python train.py --n_layer=14 --d_model=128 --n_head=3 --n_kv_head=1 --head_dim=32 --d_mlp=320 --vocab_size=8192 --activation="swiglu" --norm="rmsnorm" --norm_place="pre" --norm_eps=1e-06 --positions="rope" --rope_base=10000.0 --rope_fraction=0.25 --qk_norm=false --attn_scale=0.177 --bias="qkv" --tie_embeddings=true --parallel_block=false --init="uniform" --init_std_qkv=0.0532 --init_std_o=0.0116 --init_std_up=0.0532 --init_std_down=0.00636 --init_out_by_depth=true --optimizer="soap_variant" --lr=0.00516 --beta1=0.95 --beta2=0.99 --weight_decay=0.087 --lr_head=0.00666 --grad_clip=0.5 --warmup_steps=200 --schedule="cos" --final_lr_fraction=0.0 --batch_tokens=32768 --seq_len=256 --doc_mask=false --train_tokens=148800000 --steps=4542 --dataset="wikipedia_en"
Each number is 200 + 30 x the weight over the matrix's rms, rounded and kept within 0 to 999. Layers, rows and columns count from 0.

# layer 3 MLP up, 320x128, rms 0.167, rows 267-319, columns 0-127
214,214,179,190,208,159,212,238,173,252,192,142,204,153,155,235,183,201,241,188,232,197,169,175,197,189,228,182,168,151,211,219,204,270,183,188,237,152,198,183,225,199,209,220,263,253,210,216,200,202,210,172,154,223,182,149,158,209,179,200,221,211,206,176,264,211,222,204,208,153,246,215,204,252,228,215,256,184,213,172,239,186,205,163,235,176,143,155,229,209,188,189,229,204,140,197,195,225,143,180,222,185,240,233,208,138,162,210,226,211,223,220,229,245,227,243,213,179,218,123,238,211,143,233,218,189,208,193
225,231,212,233,168,154,186,202,188,237,204,140,185,181,232,258,239,184,229,212,153,214,214,194,166,186,148,196,180,194,221,254,169,206,186,182,179,216,176,247,159,206,179,179,198,225,241,198,224,150,231,220,156,182,205,270,202,233,195,217,212,198,183,184,224,172,211,229,213,195,239,159,206,165,194,250,198,210,252,191,178,151,169,188,219,209,199,164,200,184,193,180,214,202,227,140,200,187,207,126,187,206,224,152,208,201,135,174,224,240,197,188,157,205,170,180,212,138,185,219,195,197,186,207,173,137,196,229
219,234,199,215,247,219,225,233,199,201,223,196,168,186,183,183,198,246,184,185,191,229,233,222,202,196,152,236,204,183,243,195,224,152,176,227,213,229,208,206,193,191,152,210,273,210,207,212,248,204,229,184,203,200,178,195,221,183,232,180,213,187,204,124,216,232,214,195,257,172,211,208,214,180,209,258,186,192,256,294,184,159,174,244,183,199,230,222,186,182,190,256,253,178,197,214,163,189,160,144,216,185,211,199,164,196,165,177,202,215,221,262,220,254,191,229,167,206,237,184,219,194,195,210,175,190,208,217
134,150,165,181,192,197,164,154,169,191,195,172,216,253,153,262,198,227,190,166,209,194,119,206,199,229,266,229,144,220,160,196,160,157,177,265,171,226,184,178,208,201,233,235,206,230,208,196,203,172,217,240,187,194,250,181,227,164,153,193,193,227,215,232,172,233,235,164,187,212,232,215,201,189,211,206,202,189,241,232,189,181,191,164,173,196,233,205,224,191,182,236,181,209,211,154,272,201,207,178,171,229,183,231,236,227,207,215,192,192,156,177,167,198,192,156,211,206,198,183,207,159,244,195,193,214,166,200
208,214,195,155,167,228,210,192,211,202,185,241,226,184,211,234,232,203,177,190,206,184,256,220,202,206,170,163,196,201,191,185,228,227,192,216,196,210,164,140,175,116,214,188,161,206,190,191,233,209,183,232,227,170,231,200,282,210,209,188,240,183,173,265,212,255,217,194,205,243,173,259,180,185,185,131,177,237,182,197,202,192,194,190,221,222,213,249,195,207,192,179,154,180,200,204,202,166,242,156,217,197,194,188,180,221,231,279,181,148,188,213,225,261,220,278,189,264,214,178,206,187,208,208,173,184,195,165
205,238,238,161,196,178,199,193,258,203,177,174,212,193,184,178,215,203,230,192,169,189,185,235,212,201,156,188,226,265,194,207,230,257,167,227,207,186,225,275,184,183,209,256,219,174,233,161,222,193,235,218,245,209,146,209,254,180,266,208,262,205,220,214,124,207,197,279,248,204,204,161,218,178,220,208,170,153,166,166,260,204,226,185,195,189,184,181,171,217,238,156,215,137,177,188,243,181,191,202,262,189,265,233,240,182,218,209,222,171,220,195,144,195,166,158,161,224,191,239,148,180,207,221,210,183,170,234
213,188,242,176,212,232,217,191,185,155,165,177,208,151,180,196,140,229,175,222,214,189,194,203,159,247,190,217,177,194,180,204,220,267,195,167,208,211,158,202,159,220,197,209,167,223,175,171,200,186,218,142,250,243,204,181,199,219,188,183,133,182,169,253,245,142,158,222,159,185,215,196,247,226,177,223,198,175,227,206,205,208,206,233,225,194,198,218,224,216,190,211,246,189,170,204,185,211,164,211,228,236,168,260,249,226,177,226,193,197,149,218,234,218,172,183,172,205,246,156,194,188,214,212,226,190,197,167
223,195,208,183,212,220,226,215,185,214,171,205,208,208,144,194,191,216,136,187,176,192,205,170,179,169,228,186,151,267,224,214,197,220,146,254,161,212,177,217,173,230,221,150,227,209,175,173,181,220,176,211,213,179,235,201,208,214,212,200,190,159,172,148,188,235,274,202,156,196,253,189,213,169,190,207,220,171,182,225,252,158,230,110,184,202,194,210,179,155,240,205,194,245,296,190,128,228,209,186,197,206,169,211,183,193,218,194,222,192,224,179,237,234,229,221,104,185,170,168,254,209,217,225,169,193,160,167
228,212,212,190,242,103,206,203,242,243,239,174,207,220,222,254,211,160,162,168,159,259,212,239,243,165,223,254,205,196,171,238,252,213,235,208,233,205,173,172,238,181,143,149,203,217,155,228,205,183,177,215,200,239,199,167,159,202,198,167,141,235,232,234,245,171,228,179,269,250,238,233,171,197,221,178,198,195,192,234,215,208,203,205,168,226,165,249,197,147,174,175,194,189,166,225,183,200,269,187,196,227,210,173,156,286,198,191,178,266,168,181,222,160,227,190,175,231,148,165,234,220,183,130,249,185,204,211
217,227,238,199,207,183,244,210,181,199,256,173,156,212,162,175,227,177,178,195,244,154,221,195,178,188,207,210,231,186,239,216,161,260,181,174,209,159,198,224,195,189,225,198,238,192,194,170,191,200,219,201,189,231,218,184,144,209,276,193,180,230,216,192,214,145,203,186,203,198,206,215,238,219,213,216,226,197,189,185,204,224,271,197,159,197,193,222,159,186,169,186,144,197,230,208,196,202,146,236,214,141,213,210,233,212,225,234,202,137,181,194,206,177,202,200,205,247,154,174,204,205,251,180,218,223,218,217
236,210,194,232,185,200,174,165,212,222,159,148,228,232,269,185,206,127,163,154,147,223,211,207,242,198,204,162,226,209,158,247,225,231,228,221,215,206,213,160,298,181,182,128,201,216,272,176,217,192,153,161,162,222,151,212,202,221,208,173,170,197,165,221,140,227,248,232,225,210,213,213,204,226,247,195,151,193,233,157,181,185,146,201,247,220,184,180,246,204,227,178,167,142,203,168,179,182,201,209,212,218,203,150,165,160,201,184,234,210,128,165,179,187,177,188,195,228,177,205,182,205,186,220,247,217,257,191
174,187,230,196,183,198,252,242,248,194,235,199,196,213,162,220,150,155,208,198,248,249,209,168,203,243,261,198,211,215,181,145,215,151,212,190,220,198,176,252,224,240,181,203,193,198,203,190,283,208,191,177,193,175,187,236,206,193,190,185,219,209,177,214,182,170,140,203,199,212,218,180,214,157,154,186,242,205,179,202,166,217,184,179,167,193,197,210,208,198,239,185,173,192,233,192,239,194,172,228,198,179,242,200,183,204,183,169,246,197,167,215,258,201,216,177,201,199,252,216,151,223,183,180,176,211,223,183
175,206,204,249,186,237,219,203,172,148,172,214,219,191,203,156,190,260,228,170,252,241,156,140,208,209,142,222,203,182,169,207,258,167,222,206,185,229,230,234,187,183,186,206,161,216,203,222,236,208,244,153,242,184,191,248,283,167,181,204,243,208,133,221,209,235,163,198,224,144,230,155,206,169,175,178,268,199,199,210,170,236,212,194,176,176,169,192,205,231,220,162,165,247,207,227,221,156,191,252,144,169,262,168,175,217,228,180,185,248,245,216,245,169,237,190,197,216,227,193,173,192,188,200,127,181,225,238
160,261,214,192,169,145,245,201,190,168,219,181,221,188,163,173,213,172,173,145,216,191,239,251,261,183,225,202,176,226,260,283,146,196,130,251,206,181,173,214,163,180,201,185,142,163,167,198,186,179,223,228,197,176,201,199,207,175,161,233,191,156,246,208,189,183,210,252,252,196,160,203,166,200,210,202,202,207,214,231,219,208,252,197,265,214,261,189,188,167,201,216,158,179,204,220,210,219,235,207,207,210,124,190,175,174,149,198,242,236,170,229,183,238,207,204,252,241,153,201,242,258,219,224,218,207,142,178
251,186,228,236,181,215,185,201,184,168,204,223,239,172,154,198,173,224,211,169,163,214,221,203,183,180,183,189,134,102,251,206,174,144,208,252,181,174,208,192,208,173,191,196,194,245,189,199,170,198,206,217,213,245,180,236,208,226,229,205,181,239,248,222,210,230,204,194,205,208,196,192,235,206,226,146,142,197,166,190,213,216,232,241,177,222,191,243,222,166,146,172,246,181,213,240,173,213,190,136,175,177,200,200,193,195,239,210,199,205,180,158,204,234,218,225,172,231,184,193,163,253,202,225,180,202,189,185
226,190,234,270,228,254,166,154,218,222,171,143,193,216,184,217,169,249,164,180,205,227,179,211,174,193,186,179,198,163,169,202,200,217,164,193,211,164,226,222,188,168,226,156,164,179,175,171,205,176,212,190,214,221,172,208,215,187,231,226,147,160,152,191,173,216,193,181,204,170,204,183,197,201,170,252,226,193,181,222,174,279,152,159,169,183,143,242,216,191,141,204,195,185,191,245,224,208,216,233,131,232,214,248,241,237,218,216,256,191,144,215,221,218,221,186,159,228,156,155,201,166,163,222,214,162,172,191
261,182,178,216,208,212,144,261,211,221,158,188,193,208,182,200,178,198,155,235,199,198,279,183,202,242,258,211,206,247,187,206,189,223,206,261,179,180,252,210,195,210,219,244,212,177,174,194,195,216,197,208,187,177,217,201,217,219,173,235,160,166,153,120,206,177,182,228,200,199,223,234,217,264,175,201,162,217,192,218,182,217,227,198,215,199,210,223,233,169,231,206,141,177,241,153,282,190,191,222,173,223,203,231,223,234,234,226,203,154,204,188,183,285,215,216,153,229,169,186,185,173,220,161,189,224,183,237
184,135,211,201,228,246,210,250,209,187,281,183,184,199,194,195,208,180,202,211,261,145,218,208,140,214,168,233,197,220,230,212,173,193,245,227,204,243,200,169,156,166,225,127,169,186,150,204,250,244,172,164,193,195,162,151,217,187,242,147,113,205,225,213,230,221,196,151,206,175,224,210,200,234,192,172,176,196,145,224,190,260,219,188,175,165,244,255,170,207,133,198,169,220,176,172,243,248,171,189,244,201,190,198,181,226,224,179,209,197,222,145,201,209,178,254,239,184,189,184,212,206,167,188,215,177,176,162
186,231,190,228,157,216,167,170,242,204,149,222,166,203,182,169,182,204,200,198,178,219,188,202,194,199,194,138,193,189,178,208,195,229,131,236,209,219,201,203,194,243,174,182,243,216,208,240,194,179,178,221,219,211,193,212,187,253,215,182,228,158,199,196,192,241,137,234,183,181,201,193,206,181,204,168,223,158,186,183,255,152,219,159,191,183,185,217,238,182,201,193,188,187,234,170,169,216,279,213,187,199,248,185,239,249,195,186,236,194,199,238,185,178,214,218,213,199,170,180,194,199,174,197,219,150,185,198
216,222,203,210,176,151,248,208,216,168,230,155,182,145,211,210,220,246,190,223,210,196,242,200,207,190,175,125,203,177,212,225,191,149,173,197,193,202,178,196,175,188,165,183,190,195,208,186,197,190,209,186,186,158,132,223,196,256,171,213,218,152,197,163,160,201,222,247,232,245,236,229,192,189,166,220,314,221,272,202,177,205,183,173,203,187,192,192,208,177,203,246,189,254,238,230,195,246,197,209,197,219,228,201,250,245,172,161,175,163,199,231,161,224,167,209,163,250,207,192,151,204,204,222,193,206,174,212
168,208,225,235,183,169,128,172,198,178,202,203,209,171,297,173,198,127,200,192,206,194,160,174,195,267,205,238,167,213,203,201,181,218,171,200,232,231,218,218,216,203,178,208,201,193,247,221,204,201,236,183,236,197,164,179,216,210,197,208,188,172,241,133,166,211,167,242,172,198,205,199,212,230,267,237,245,166,214,182,210,199,189,178,215,138,226,201,196,209,204,250,180,199,139,218,241,205,182,208,178,196,244,148,169,200,191,179,222,148,184,187,183,240,210,209,184,238,145,205,124,222,170,275,224,177,234,188
211,197,214,202,183,208,251,203,185,200,206,233,211,250,185,203,201,162,195,272,188,182,255,235,224,157,196,151,236,189,145,206,177,175,232,138,265,207,223,228,204,233,180,184,180,231,207,199,202,232,187,194,278,172,215,178,284,276,214,205,207,160,200,195,217,220,164,203,247,168,223,227,131,187,176,191,190,241,222,180,148,221,223,210,154,107,235,224,174,202,170,186,216,199,220,177,229,178,198,189,196,237,172,225,177,178,183,198,200,205,178,202,205,182,235,170,146,187,226,204,212,192,137,192,211,174,207,223
134,212,164,130,249,189,259,193,191,241,173,135,246,176,162,226,184,237,201,241,221,208,197,238,210,224,183,200,200,197,222,185,203,190,199,210,247,156,191,213,206,205,188,213,198,232,183,191,139,188,226,185,171,206,199,164,250,252,191,206,216,179,196,239,191,224,161,152,211,193,223,223,156,176,173,178,125,230,260,205,174,189,228,248,178,198,158,214,205,175,185,203,186,188,192,203,222,232,241,219,165,200,239,183,204,227,167,162,220,209,268,226,206,156,226,153,187,195,243,211,193,199,217,216,227,201,215,196
220,185,201,219,185,187,191,251,213,173,169,132,230,178,261,194,202,215,239,159,194,199,138,199,250,289,219,242,208,236,218,217,173,205,227,172,233,179,109,201,241,188,200,162,185,203,185,192,220,201,199,213,205,195,205,145,242,190,225,224,163,264,216,198,180,149,175,180,213,205,187,167,188,119,177,200,198,179,180,187,191,248,190,212,214,188,144,162,214,183,202,191,242,214,183,225,169,175,243,204,177,150,183,143,201,224,240,220,140,218,208,184,193,186,168,197,168,172,198,142,186,213,266,212,159,217,154,159
188,207,201,216,197,234,209,165,154,187,170,211,178,209,264,193,199,229,185,192,205,216,163,182,153,195,171,175,215,201,155,88,127,206,182,206,285,241,241,233,215,264,200,179,175,168,239,253,205,230,213,198,179,183,201,232,182,197,191,252,142,190,220,194,202,189,169,192,181,261,193,203,212,224,163,198,186,215,210,240,209,234,168,207,207,227,236,220,155,242,200,193,186,268,214,198,174,178,174,225,199,188,287,230,128,156,177,212,153,182,187,213,208,185,181,191,246,148,186,201,183,189,183,221,253,213,218,171
167,231,182,202,242,181,227,238,187,189,234,228,190,171,224,224,183,156,254,201,175,171,184,151,243,179,242,187,180,180,172,174,249,208,216,247,227,211,238,142,225,228,245,158,222,154,220,217,223,201,172,139,166,199,200,129,151,185,156,228,210,228,198,190,269,203,241,194,202,241,182,230,219,213,211,220,170,153,187,223,237,196,249,174,173,215,193,184,174,202,215,195,181,177,140,159,145,230,222,181,201,196,172,160,231,209,191,225,163,204,228,151,212,202,165,212,216,176,184,142,227,219,148,199,270,204,179,238
139,265,211,238,182,266,215,188,272,219,215,152,215,209,207,149,192,222,222,187,198,139,126,160,154,185,201,248,216,185,168,186,226,226,216,183,228,238,189,216,214,235,180,241,241,178,222,173,222,141,195,239,152,216,185,224,150,129,266,237,213,146,185,156,200,183,170,211,139,176,158,197,218,239,195,211,260,243,237,218,185,115,192,198,121,189,179,216,249,163,204,139,204,170,229,192,195,164,203,207,213,173,178,182,157,134,123,194,186,175,225,198,173,234,197,263,225,188,216,261,187,221,195,221,195,201,181,224
235,195,240,236,232,208,178,196,185,203,203,202,228,196,233,165,164,228,215,207,194,160,238,226,159,205,200,182,182,215,274,185,186,190,176,215,222,170,194,198,203,174,243,191,182,225,164,166,230,188,229,255,213,224,269,191,185,189,227,190,156,193,212,214,183,200,213,193,220,203,174,221,201,261,191,164,214,201,224,196,215,166,219,158,185,175,149,192,198,204,153,165,213,176,170,183,199,210,208,249,216,229,173,258,203,199,209,224,199,199,291,215,223,198,242,285,234,149,177,215,192,199,199,194,171,206,170,206
144,223,161,234,216,217,197,160,194,233,267,226,209,197,251,226,242,186,234,226,212,144,126,179,175,212,210,242,194,254,205,179,216,167,147,263,253,210,189,151,180,183,195,157,240,245,176,211,195,197,138,189,179,214,213,202,145,210,173,195,222,174,187,197,220,226,235,241,222,235,166,239,163,175,215,213,185,233,196,171,185,174,201,194,199,174,193,170,126,147,199,214,178,185,200,236,234,224,196,139,214,231,202,87,232,195,211,230,191,179,195,187,173,215,216,178,204,170,178,210,207,198,202,227,231,225,196,166
253,202,174,178,167,224,177,216,251,210,223,230,171,169,190,146,203,224,178,201,144,184,222,168,183,153,178,171,150,173,199,142,202,194,256,208,224,190,215,214,169,127,212,146,255,168,206,178,180,192,177,155,254,216,222,175,215,183,174,189,204,198,195,199,215,149,245,152,204,185,201,201,260,196,162,211,173,265,190,238,225,158,196,263,243,213,196,188,227,189,206,227,225,237,123,208,180,223,180,159,208,216,145,178,172,174,251,199,205,205,199,243,242,154,180,184,201,273,198,221,185,215,207,214,188,208,198,234
231,211,195,196,190,253,165,224,147,192,229,287,254,190,198,229,213,237,199,204,187,185,199,200,228,217,217,194,216,212,169,188,222,199,180,200,185,187,227,197,227,181,221,175,192,235,190,243,229,200,155,198,233,148,172,166,156,218,160,163,251,179,230,218,173,145,171,197,272,175,250,179,261,171,215,199,235,183,201,214,208,192,225,222,235,186,193,198,290,223,207,213,202,201,162,190,201,209,208,204,206,179,163,156,149,193,266,273,204,197,192,226,175,206,243,188,181,270,177,187,167,151,201,212,188,263,204,176
208,206,214,208,166,245,173,232,197,233,261,230,140,207,270,201,214,198,215,207,194,196,177,197,188,226,234,225,194,224,189,139,175,258,232,242,192,201,189,199,187,263,207,151,155,247,212,245,192,168,223,184,173,239,140,214,213,192,205,258,172,243,189,157,217,214,213,170,225,202,196,155,182,207,182,212,243,200,166,196,233,216,204,222,221,219,222,180,222,175,172,270,208,176,227,195,218,192,196,205,183,132,230,175,208,165,196,201,197,208,233,225,189,178,161,202,188,174,186,199,174,216,189,194,233,222,209,191
198,167,210,181,204,183,224,207,206,208,169,228,222,178,196,186,204,195,256,186,245,163,168,203,201,225,211,171,151,209,175,170,196,198,177,189,235,177,181,214,177,205,217,176,228,242,211,226,219,200,185,220,181,186,234,183,243,236,216,224,241,194,208,206,236,165,173,262,175,228,162,125,196,168,154,207,191,190,196,191,248,132,192,197,212,175,172,200,190,204,198,204,219,201,236,165,234,211,204,144,206,159,149,152,198,181,169,245,181,171,222,179,222,194,219,202,224,148,162,174,240,210,179,201,177,190,213,224
203,156,168,241,220,182,158,223,190,244,128,217,166,197,231,199,155,195,204,229,204,180,226,253,247,213,192,219,189,219,203,239,166,173,249,210,216,184,182,158,198,197,198,155,215,164,193,195,225,164,203,222,184,155,152,164,204,183,248,118,186,193,220,222,229,192,142,207,152,224,198,193,179,197,212,176,209,219,201,195,205,239,175,150,158,136,196,165,226,170,217,170,177,219,178,224,223,214,251,176,169,238,156,172,254,246,163,217,211,219,210,177,175,165,236,184,214,236,239,168,236,215,228,184,179,203,216,197
236,192,236,212,250,230,201,185,200,171,221,202,213,219,196,197,182,236,191,198,219,257,169,229,210,213,172,199,219,207,238,193,181,253,219,200,183,274,211,210,186,175,240,210,200,239,169,221,184,216,195,179,180,163,244,194,219,228,165,151,175,160,197,213,171,181,178,200,173,213,154,193,180,214,222,152,171,181,194,167,192,241,176,212,202,177,244,218,186,201,215,190,180,182,181,201,205,197,154,228,170,167,155,185,220,187,218,226,270,167,210,178,173,164,199,235,243,240,162,150,244,143,214,251,191,181,189,150
167,166,241,180,249,203,170,148,203,238,228,226,187,171,181,172,197,256,198,207,212,169,174,214,172,239,156,161,264,175,242,201,223,181,174,245,226,211,263,208,170,208,177,184,176,216,221,212,177,203,181,198,202,217,217,214,259,216,187,210,211,162,187,228,170,235,191,234,194,184,199,171,165,172,154,215,206,181,216,203,169,231,181,200,168,212,189,177,206,200,196,154,129,181,166,202,201,168,214,178,196,192,209,190,157,195,184,165,184,202,218,207,161,217,199,218,216,184,249,221,244,145,155,227,170,162,223,160
254,198,243,213,167,189,202,172,172,185,224,262,261,209,190,163,178,203,189,214,192,176,223,204,196,225,199,179,190,172,166,126,246,158,166,232,204,226,253,166,200,146,234,193,241,207,160,219,153,208,223,156,174,227,204,146,203,223,139,212,167,206,193,241,165,219,219,171,162,218,186,179,219,245,218,195,228,160,167,228,193,151,244,147,173,187,208,254,206,116,155,224,187,188,199,216,186,217,138,163,180,174,164,164,214,172,157,147,263,274,186,156,253,208,129,260,192,204,183,219,247,192,186,219,264,170,281,195
196,234,204,216,183,166,172,190,199,214,217,154,173,187,224,229,216,194,195,192,188,190,119,211,187,186,223,200,194,213,202,219,194,242,230,193,214,181,188,218,210,204,188,148,227,217,214,201,205,178,248,125,224,164,227,216,184,241,232,222,217,162,181,177,179,156,196,203,191,193,159,184,190,245,233,202,153,225,167,233,186,157,208,211,155,192,192,194,192,203,217,236,201,264,224,224,245,212,197,187,213,210,231,203,189,157,221,203,184,167,198,183,193,223,217,198,176,189,143,222,225,220,159,196,158,151,237,214
210,224,188,164,216,234,235,250,187,234,189,176,226,165,136,218,178,208,247,151,227,187,191,177,199,240,172,209,203,162,172,174,169,198,224,196,217,174,187,201,224,131,225,249,209,252,160,139,190,229,217,184,234,161,227,180,221,314,255,215,236,180,192,162,298,207,172,153,192,202,179,205,201,232,208,143,227,179,213,183,217,226,228,233,148,203,217,156,184,207,181,218,249,256,233,181,245,156,186,161,203,196,192,217,196,153,246,166,205,191,227,202,190,285,254,156,157,234,180,186,262,191,164,221,190,173,184,193
154,241,259,216,199,162,214,167,174,203,263,241,223,200,196,193,172,160,130,171,213,207,192,169,220,145,153,188,231,158,201,154,240,221,218,215,185,255,162,160,214,179,159,193,185,195,202,180,223,187,275,172,185,184,243,188,237,272,229,221,200,249,172,189,191,171,180,181,187,202,230,175,215,244,217,251,221,221,258,167,165,198,183,192,166,193,226,210,176,233,218,210,232,178,216,191,164,178,185,205,226,199,262,189,152,129,170,148,220,218,201,153,213,228,196,220,210,173,159,124,241,208,210,187,143,200,166,229
238,189,159,195,233,179,237,202,208,170,258,166,169,229,179,201,223,198,233,209,125,206,151,171,179,216,200,183,174,143,211,202,181,200,181,194,178,199,179,205,210,176,244,220,142,229,195,226,194,179,226,222,200,164,197,144,193,191,235,184,153,167,210,185,258,194,223,186,257,192,186,195,147,227,194,155,237,211,227,207,201,201,230,177,224,269,209,199,231,182,188,240,201,209,255,230,136,226,160,213,187,171,212,163,175,199,218,181,119,230,217,186,212,195,197,137,187,220,154,187,172,196,185,204,236,227,205,218
207,203,193,232,166,176,188,212,212,261,225,171,168,178,216,213,199,153,191,186,203,228,197,184,208,226,222,196,171,207,171,180,226,189,142,262,164,184,192,210,202,211,190,214,234,261,230,171,239,193,235,171,165,200,178,129,159,196,205,206,157,232,237,185,227,200,193,217,211,192,135,171,193,236,199,238,237,201,195,191,206,190,195,210,176,218,214,232,206,168,166,191,217,213,252,217,193,262,138,201,215,224,263,220,214,178,171,179,188,194,260,183,161,168,217,188,193,209,117,214,209,231,204,229,212,216,154,136
203,220,197,199,192,193,188,172,197,155,184,249,178,184,228,196,239,172,187,131,192,261,226,179,157,239,187,176,220,221,186,210,197,212,199,221,180,183,189,182,179,229,180,130,213,228,218,221,203,217,214,218,179,208,190,211,171,194,201,204,219,236,233,244,145,138,196,189,177,208,153,222,164,141,228,239,182,201,158,254,234,179,218,175,180,183,217,174,259,209,203,188,197,211,121,190,254,228,216,281,206,212,192,219,218,155,219,245,207,242,236,232,183,181,183,184,211,225,181,204,178,181,173,214,167,190,208,243
261,205,147,213,218,236,168,211,174,229,150,205,221,232,190,174,206,142,167,179,220,151,227,247,234,165,170,203,211,215,210,186,228,208,227,215,239,265,307,211,221,144,215,220,193,189,215,199,209,220,213,176,171,157,227,225,202,202,244,151,171,231,184,212,189,261,195,221,191,244,220,185,236,190,181,172,193,175,215,206,209,233,175,188,230,178,228,194,186,227,245,191,177,154,239,195,201,226,202,207,229,156,176,194,210,194,246,265,190,173,163,190,192,195,193,211,249,170,198,179,200,175,191,220,187,162,141,178
199,135,243,218,194,196,153,132,179,228,182,157,206,196,236,179,169,270,211,221,204,152,158,165,203,217,176,205,205,223,151,180,218,214,174,199,268,188,247,226,247,193,178,170,185,129,198,219,205,165,230,187,201,224,247,202,196,198,198,201,174,161,221,201,187,176,148,204,200,176,234,156,215,248,223,145,204,228,185,218,199,198,218,186,191,162,212,206,173,177,231,201,206,222,229,195,212,155,153,166,262,224,260,196,173,172,252,123,201,152,246,143,174,246,185,211,231,211,211,190,176,209,133,210,151,172,239,151
178,183,173,231,169,205,235,185,214,214,215,165,164,250,110,174,167,216,158,230,185,147,154,187,178,112,226,197,210,203,244,195,218,185,175,153,166,178,207,222,135,209,206,237,177,152,173,200,152,202,198,216,196,233,211,239,181,188,224,189,253,170,189,259,224,205,228,170,218,239,214,218,173,217,163,189,183,190,173,191,219,216,230,174,222,173,207,208,259,211,184,246,214,228,195,264,220,243,186,199,152,250,216,215,203,181,164,240,214,114,257,221,221,201,250,228,190,266,238,199,209,139,196,227,237,214,210,179
172,227,204,235,185,216,145,213,218,163,164,204,200,186,226,191,217,191,147,173,185,229,238,221,221,168,193,222,173,210,164,170,230,256,221,252,192,185,228,230,241,251,182,193,192,179,164,139,220,249,160,204,204,193,181,187,228,182,226,169,113,221,212,192,190,202,176,198,194,221,242,244,263,179,175,194,212,184,232,234,218,176,193,162,203,212,223,192,261,243,185,272,219,220,179,215,181,224,193,207,147,227,215,180,241,227,151,256,247,201,182,209,194,222,185,223,198,218,186,133,183,181,220,202,187,202,180,183
209,322,182,189,197,157,234,222,182,198,263,189,241,231,193,189,262,149,161,225,167,221,239,204,210,186,230,197,195,180,150,137,177,243,143,241,174,239,167,180,201,213,142,212,189,203,255,147,209,201,195,206,151,172,239,233,176,239,187,238,245,238,242,200,173,193,260,231,219,184,221,243,241,236,179,162,236,171,257,161,165,247,174,234,204,235,199,180,170,163,130,217,158,187,255,203,216,210,193,240,197,188,206,222,141,165,210,180,166,141,165,132,209,166,199,151,196,242,190,203,216,201,147,204,214,173,179,241
160,162,210,224,170,129,198,184,206,198,241,201,165,195,202,177,203,167,192,196,209,197,257,203,158,219,226,114,246,158,201,203,198,253,211,218,216,220,157,190,191,234,228,190,201,203,164,206,193,204,181,223,244,195,192,152,182,161,184,258,171,216,212,178,232,191,212,201,170,205,176,215,114,241,199,219,200,163,191,222,185,209,205,274,202,214,199,201,209,190,195,168,144,223,217,206,174,198,227,235,189,201,251,150,204,198,188,220,272,280,190,205,184,233,168,229,211,198,240,190,221,202,238,219,193,169,186,298
232,245,258,170,219,174,179,187,233,194,246,190,211,232,220,200,230,223,260,173,229,185,182,187,197,148,212,154,228,214,199,206,199,241,197,159,229,197,166,181,216,168,215,231,132,201,220,225,164,214,184,226,218,208,211,186,150,236,175,194,191,215,173,213,225,145,190,184,224,208,175,217,217,202,223,173,180,269,221,172,241,221,213,222,179,218,196,197,171,235,229,173,161,160,201,181,250,237,218,172,186,235,219,210,231,263,225,230,149,244,229,182,128,164,210,168,221,204,176,228,186,214,190,211,202,116,230,223
222,212,129,264,187,209,189,167,187,208,174,261,168,269,224,244,210,156,214,225,217,185,163,257,228,184,192,250,214,152,166,209,203,189,249,217,151,215,201,198,199,217,157,251,221,221,167,258,224,160,204,146,160,236,253,180,252,220,177,152,191,195,214,190,209,159,162,206,197,219,197,208,246,193,234,158,211,207,182,138,203,257,243,228,201,184,197,197,218,173,224,187,215,213,205,223,190,207,183,157,213,158,146,172,175,167,216,156,182,224,212,201,219,215,205,201,228,213,232,196,207,180,186,186,131,205,186,266
191,169,242,242,237,194,233,161,194,232,204,174,226,234,191,187,224,173,174,152,195,206,182,197,246,197,166,201,184,235,158,224,204,171,198,228,163,186,257,257,198,186,186,201,192,175,203,235,215,183,199,194,139,212,205,189,172,216,197,196,187,200,238,240,218,199,149,196,230,224,199,199,200,210,172,185,173,244,195,198,194,154,191,214,216,135,284,238,153,207,214,186,226,157,230,167,195,197,195,207,233,178,235,162,190,170,217,230,268,249,189,189,222,163,152,205,196,246,187,232,169,145,149,209,211,201,227,175
261,207,186,172,255,210,165,208,172,193,174,202,176,206,200,215,146,247,148,177,185,230,233,177,243,178,173,197,203,157,203,247,154,177,244,194,145,176,219,195,177,210,196,181,207,207,165,182,161,164,256,213,210,169,163,200,169,188,250,215,140,214,196,192,198,185,178,168,198,245,163,250,164,188,186,237,192,163,184,179,228,228,206,251,153,172,192,206,233,233,195,252,238,170,167,187,190,168,222,216,203,223,171,205,278,191,206,208,157,201,200,210,201,230,194,214,284,147,243,212,177,181,144,142,134,173,206,216